Weights of a small GPT-style language model, trained from scratch on English Wikipedia: vocabulary 8192.
Each number is 500 + 40 x the weight over its row's rms, rounded and kept within 0 to 999. Layers, rows and columns count from 0. Numbers have three digits each. The size before them is the row's rms in percent of the matrix's.

# gate: layer 17 MLP gate, 512x128, rms 0.247, rows 454-470, columns 0-127
# up: layer 17 MLP up, 512x128, rms 0.269, rows 454-469, columns 0-127
# down: layer 17 MLP down (transposed), 512x128, rms 0.238, rows 454-469, columns 0-127
gate454 109:459540537560528549377544530440491571487477523454500457412520469493500546482472541498501511541491547540586517460454546474494471522483492456560583539522484474479475564452479489536504500513583504529590462470478523501509483446595472503557495565440513501467463465485522483512537528480523512435521530508578483475513552524493515520550512479501436533447444562514437457473528477485487519576497
up454 101:476487520503518515474505437510434502490511521475504516543538542502562486538443540565557518553582486511636514531487546509494514504472497505438449552432463498509585530478472515496508524523526448476532418492507456485474520458442475495525467537496529552451423501468498504471488430552501520507478424512455488454564399524526537497445486511508433479426461512524490541415530445423516470477512
down454 103:474480480528490437482537511547451451527454511540576594401536511477468494480479510442531500508525541497499551505526595479504585469438480495473528482587468473517506407493504528519485457546508506465510459474538466485610482488549512545547488489506519539549511482518459445511513445505410472499528462547435504526441589474446506513512440498553553487468504555528504549537508484475562471453521
gate455 095:596511509500515558525469612460502546460470476460568517464505548573474524486572469414513508498463452444452553473530476500493506511513509498495530459530487541510509438531500591495476474458494486474501516538502478583478521586563447515506508567485480518507508491481522509523580443428464474474535531441500482500541523520542515490612608511542493478481523554527495442450498520553496529466528
up455 110:483478446469502524445480482488562549506499496555554533439461539557423486510510480436474520510491537455435594544541520499475491538465523519446485521512472481545466534545462600509526471498488518604509519504522416522544510458418518525421536545503491514538551509574500505505539473470541521466505479476512549445514501466515487441441505515551513449532519448557598505448501517465567545429524
down455 111:529588434496550434528513472431517448555498528481508503510436532512442478469463504501487483481502524569568511458552507489609533443518502490507463453449492515464545525454474478560488467508556507505509467568500577521521498520526481492583515418441445453454562436499494460558471511551353484505458505498501416483464555516517512550511462529509470496517510537498486496470547452489514519500498
gate456 098:415570571615563565476507534520440525449443473545472516489471474564516488547500523521498493514522529507517547454530543553533483535493496470423542526461488463525523466495447529428444484425545492441493526507510509538446512442572457552488512518481439503577463519544503524419479499556501568503441480465475485509439502502427451513494540450467461534517573478469479561458513516489489522492477
up456 105:583482498458440469498521496519500530468491495459469474488482416482486526414596477527498450461479503429506427477568480498555490453441437471572491495486512484432526491484525553456582538557439488508489499532489498499537472541525554502507484488499542492563508488512494517529480562508514484594446457492543561537555499480461472417434531438500502443467422562542498501460575521471524493443478
down456 095:520433541541473475502495430472524403483522523429466533529554501515552523485533526457462577516524450475459454449475529520496412497409483473556523568472465513570498536523509450512500482513455513494397539485528510509451445546486495538487439476531517495543514533553399541505460454444480530499460445463520565525536428437478525498496507441492435515486456523451475547518495504552463516453512
gate457 110:474422527525493489501506507516420501526498487482508506462483519504607426476482487484528454584491555500504497490595531520533498527563450543481539580492493603543535439439529493510533485420528476543510491587488613542535454464525541470490466518491539534496549557511534472533518468496464515538472487553419483502534502511490539501523456504450559518564514498440495488558495500521484492425572
up457 103:595455571547534452519501551529509434494523469556487511592552511587463457495500521512448489432490517493443544511508528515510492527448466441440464463496486435503531552439439499532500606466584512457489510450483428515522499489563515487449508479541579485475526500490456545491514473510457480475546484566489459437507497449468531475522530500469482560471528533431489518466528483454424461450496
down457 104:488414543524541454527440480496465488556484453471460499440503525517589508561499454523528514476567487483485527509575495573515507480574442476454528499458435528575434488510564491481467496510499515549554504409493544456488380523533469519528537477511450465514484485539549479519467489576497521492539440505488520533464438522446556577509494460497524485509459491483479519516610521500468538514439
gate458 101:483505445565485508458466584463468483466522531469470510467550537553543517447557426499541513506528470447526429426472512474558495495504528482541500523522609552503508471565529465455521505432571518491537464578507476558471445507511562430477483462496515526530552492475500506532520510540470543468474522473492480533470600514522525562538535499408467516528507507600457545481438530499576494504515
up458 098:490528462541515501433528507455519512497441536469488491617464527530491481472502516579470514457530457487491491523581508485528480494477438537472569452526541474520525506544484492547442523585495414457539469508598504521494522458487560569507463547537517515571453531479442464526487506470491482518454575506487463533545518566424473546545458397479474506507507547468430411491476461522502485501504
down458 105:548542523558495472527438519510531501469461523521542499474412516533480467476503518449474520513458475474469436505491483473597503512475465479566548510513511498513492534470497445564430507458548526556433448551480441515438527453483532516488522470411532506496620402482573510478552491459461457486490537527572453540540527584509475536523414496474543488556470504455492486531517527521528522442532
gate459 104:521421553470535494501496515512553506482431471483505461500450516481479472516489475490540463533532472496561506557440582533546478453492557436547516521497498528545489490483549508491480576537524482453482511529560531522476461465438441528411509514491522542516443435473486486473507581553472574481483495536487545544617490472524448549486451456418497482443484468579509522514558474548539554577469
up459 108:509550507496486539480556510494501531409483571527515450532503510513448466515508495538525465527496500506500464450505440449507531478529480431529502492534583528491419509463547545495519546594461466449503437556522577509549513541495445562550523541450577518466488483522497563401562525501552505554503473559491533483514546515492518538483529555531459476519507560558431495476606520469447459535496
down459 108:436535521551489484478492534520492500487484465441498440489526510479439447529517496556492534520500422472436447543473435555460530558547482438577542477578387509523485511556513418511498469477533527576534565546503478539480447535482533501509588404522520536487510505501475512425456507559546460462489490533450494439527534515520509529555492538496520515516473518504426529414504483528463535471528
gate460 094:505503508494529574544553516543506519484495584452389539506540467502486512532555507435508524584480479426479529458412441541497493517515417492517469511496501404462472509494486519499493549454475498469540475486517536452457491503595444505514441519449550543560542521550485552553515544502513475485478537543521474504526553482480548511489522531526487459401545546469496402520502512478545419501514
up460 095:470564487458468555512570525481453460513451579487477449491510465441472454510533514469467474457497531479547565465457505526503536473582473533489477518481434466510481449455578493491485498508561495466453464597578483507455498519551480500509528484462533511504544536531455438507525503579487485475468468538588498541532560545453502513576542571564576543482433487511496461528586555517519495533477
down460 097:548413508572556451471494444519503496487499437493533485475478517548550548489443500510538520477523509526424420533547492516551423522452589552557495474498523509507486507475372508533526451486425535483517597468474507500528531526472529490560495583473477536510487472482508512448522480488436444581526533468483535420524483495562411541480448490503456546539455514518524494513460505471487503496501
gate461 099:520492479502534509508554454446486495563532581528564509485523505528476493427527530523532507487525510502541478435437507493468430546552541524472429486532482459510552463478546543503578537513536449507495557479506520492521424428526546583541502442487486489467526547468497503567608472543618557496451535487428505549552497427464511517527497499475514478521433559486462475510515480520495465423507
up461 102:439510450478562496463486546483469574478537568487509484473533525473426534544516521486541456582474524490607539462473474451560545419502532441447526494494459493526498497478440511499588549499492492538538522523485494475502491453472447507493535533485510553502537487448493390538517494513539509479490511465475531470522566509469562577535455544502490511490461497544426449477626511532477569476513
down461 096:471541452450446397510510424495496536518475438480567510501567543434545471484512478521547389539523518448470491476455515559530457557468443488528461471477536488471556491523567498584517480472502479464571454477490523545441501465539464496580507500516544469429418501469456525535585557530477530546501549509489516460495490570504525524528511494494488518487453519522501489531514501513530467609478
gate462 108:438456464511488510516495526532564551408586473525459522526519492509518478517467465498475533529439556469519468501500506434454501534512527442516503447493649462472540513476520515474571541465545500547528546534429530464516565482506519462426438460483455525443497542449501492534586477443499472497534485522456561488436505451529501475452472520507407479566455564513477496481449512507518483468472
up462 100:485482545450545490525472520579558522473501503499485488548501500473557538531509424481493539485534587473452544565536495486459505474575478481489587454524463438510484441484530529478449518506467506527541412500528517536472519502582474477543493610483482564502515500500555452560507492585520573468583477508493441536493526572473498452498499518470509457413553455510526431541507467474545523500456
down462 102:561564542498471527639553514441475456401526500495566525561442521582538485528477487516531523485474532549537486536516525506425476500469521465453453460488543528488579474469511525519508482512538528542488515546510483499532508491437602470443498481453467453457489502501424529470498454489508425447501461487444492515505513423530510490480549503526447533517458445500522422462514475518517454463570
gate463 101:547586465456451464461496429476463490519502563478497580510545470450520433481505468463524549470446497458586522578470501458492500582491466486548503560499444433493522531473477467536471453504441493525515458587524481476535501520497501525555493519493485496424485539529530484453552451442502550559468529510573492455501528477541510578567538504512474539483468509399449483458534453490524552491551
up463 100:531483490515426524506548503473486521392475458513484516542504448507448469460486447476484491507513529512536580595480530522525488461557475469536540551503480438523539503431471478439478427447506494501564435529495463428502454526509500556554477486568514501546541447486476493435543483461506453481524451534503489505505511509460438539562565520566500488415512502498532382512538503561422512531519
down463 102:564556514459501447490460502483485490544505524454539494500539481525579500531518447516490516493469504514519477459495506521506481552466500492489466437515554526484480522474550444594463591543492511507412521568582481537548502529482453511510445526476527510519419565633423494555457474469500486581558536531529537428471528439537565501486531486502479489502509488457520533454491503454509585461451
gate464 103:505455497543527481539502487515504496536549588509527526570462481584470452549591543484586575572504442479548499547478527492509488553475500471413490490460521521481502505517547458483487431461525475486515534405514443495520492456548543466442510588517484448563445505496575549513514471485525482482466496535536565481456461503519477511488558395507473485576518530495517459477530457533537498470545
up464 110:528497524511433554528532437520427516461498461512472507512449535489460531538509466459396465460500521505470577491505497539484506484514473543462500571518487462524444490524549516510512600519524510532429573435415547513525530490506518592465496457545532504452562586509562568486503513550481496484522516529457539452551437586512505447512521544502516495536553486507463473529420481427474487456502
down464 106:556544482500585499453487503465555532556541507512555520512438503468453552537467460497476438499539470554583436545468525505571471471481513457505506535496396537491504494482462499484465490539495498529574553441475454554506499480496475550581536507456521520442519532463489476405522523499475577489477446513516505572553543507501469566538571528453480414506564453533491469561470475509475499552521
gate465 095:498501487523469512444566468525485498450478516534501561551514444485537497523464495507536500510492493501538577486529467530507513532539456513459506470440525484532537485553438511481479554550547483632501500451530504506560436485481548539552488547472490510408529534433463464490564530455484454419473542537537442538443468437433437580468511550482521474483503572543428519495541521551465515463556
up465 092:477439532396495403514458505490521413548500528521477552516495509463417494544461487451578510540478533524490540418515456558517518519501483525551600459546464490491457475482478490527531552473503479542459496534474504452504469491470539497472581549511531522450441479508473523524486522456526530521502578473456472441490445438506573475508549418510568469528420509453497467525493550522445514474518
down465 087:499571430470524436528488529514454558553465519484538441499527494437526537510424468540504515483551521453479482526505490464440414498474531451551472526514458529524492554488520529441519424514431488434476533501462533595471516529496501503553515394483488478611515578478523500510546448523417457574490506505505449495531513568513471478489529540450492460509481479531528540549501473470553470543457
gate466 101:461515528436441580559525525528502513557460446499436540458460499494533556521438415455535489537440483544544590554538503483548415523512460534484525544427480432542480583510502524457509541496509493506532493535485558540468527366513496400473439531460513533468516550515472518511578496489524472473508530488491526491500476515472547435541493508463461508540537484508530488495476513510471478438468
up466 092:425496399486461577537515506454491479491560537454492479541485463452513459496409394573458479518525594512538481455499480496513504510553507539523587464463508512519503575531514522499468508534485513520488434464479451520484484468544541475517438560493567532465438529552381464473566501492483477510536531506453505533540507568518464503491478530569553520476488481526463458455517489542477505449475
down466 094:518520535460529473501469473452451504490460489520498504460516478499516469511521550503538501500441499521514478433543553495549538537485526492554473480522483401522439466501541535521469494526510440462489457458456431447483493426587503471564501507425493530526473402550489483520436498535476497502448622418552441513426516585524507516502500542500489495541485546577427489516476499573520462566492
gate467 100:473522463546512484435483500455483482439522571524439500543513474463512537531451506442473486564551517469466457559516490471463546495395538496536526479471471486508495560503561492454478504560490478475516495562515460509439521518599522521431539554452480476508481499539476459470458526492560442507378538525493415444492444478491478430440455577515472442502487542489523450506578506527490496543495
up467 098:525547525460464456463541497518482501456533510583459418499467446490573494489522509452552548467472505496540579573448440497518490516465422484554541463562530513547559486522435486442512479450484559502437456453526525537540547551529453475527515552515574509437530473530556478480477507484512473533478509445512492483500538385452460508497505539526520504559410423466497507489539470451495460481521
down467 097:448483526555552556491507509438496514458437534469528537480520534533463525457486477519538572455529409519461445571526508480513544482507457486559480509449465439529480505565412475478579482510480498566504499428462519495447451571482553516539564448479415527540509497407455424513464533583509479478532476517497478489495481510539519509467509518471477458453502457517562546546451584516473509465498
gate468 105:528491498518524474532482476518489558559516454492548500481457536512503495544509462528520464503523468492547581430485488487558479566540455421482490495527523492513500479506481462478513439523479549532485502469549492503372501527495476538435426536472453529549484530494511548560525564490603567502448458524454551521611441477583453521514551485464499508464452542465406503446458499459501470462510
up468 120:465572480520466482527551518595500503504448528491460443481503512484561503458487524479566496425487477557540490502468586486509551478492480500465490563508495516443572390480423530568562474496486520483444506451516459510513383513515432498511461433507514529458525576495517548457501507507515523518480495472474530548516505421496491584456516534495512574530476529470468448473466565499434516452467
down468 116:491572485567477493510436535586512486507514538457497508481503525532545473555501483537483466554424462537549553506450427488472500530488461536544552453464458443448553551436473518496470551486521471473543504562409555533471540487465478528453438510556513478486416434467512482426543482514454549495454535443515502516495454543534536532391490520455432506495441516521480504483550549484508461461508
gate469 096:535545489471568517536505462584508540522459528509469484529564507467508549418453595480518445513579529492483561509501527502610545489507471516503447546499463464476462546500369494458550525489509527466487455458547565461544508490499459449549523513442477502453489510437489510500439527542491506524419510547498440486474472498440473498455564547585513457517495477541504523496526523522490460510566
up469 094:510498493554413511526440446512553502568507493415496498467478477488526474522449488494479513450511485466562516524501432474499486439509528580420422459505500462442584439547574555469477449582552499441526523530506435440485461499523499484484451443443521499564531483417476466498483542475550513445534431540486516489515502523463526499434492534519413543469515493491503467552449504502555490499519
down469 091:474566522518460569483536505439497489451586513484503545525505504550459436462485504420412530552494503469548485515485534570516441486474490527470572539450538525490490459459487498538459524453481491501440484456466446560462475564562468558512478475514449524545453443518520487503486494494539480478553433467502492468476475466493501424458478629443523538543565505542520464467513539488411472467533
gate470 095:541536525501575459497542576528468465530512519496459491532498480477552563473530470530508588542493516437433452544483483552474438469498601496489478540487448532507428520491526569475570470537457544544512577481506547496433501446570574522517574501539492478532492533469519487456482485480570518478573522473437506557488550498543468476475435489509509452467465535465496444506538467512423498559537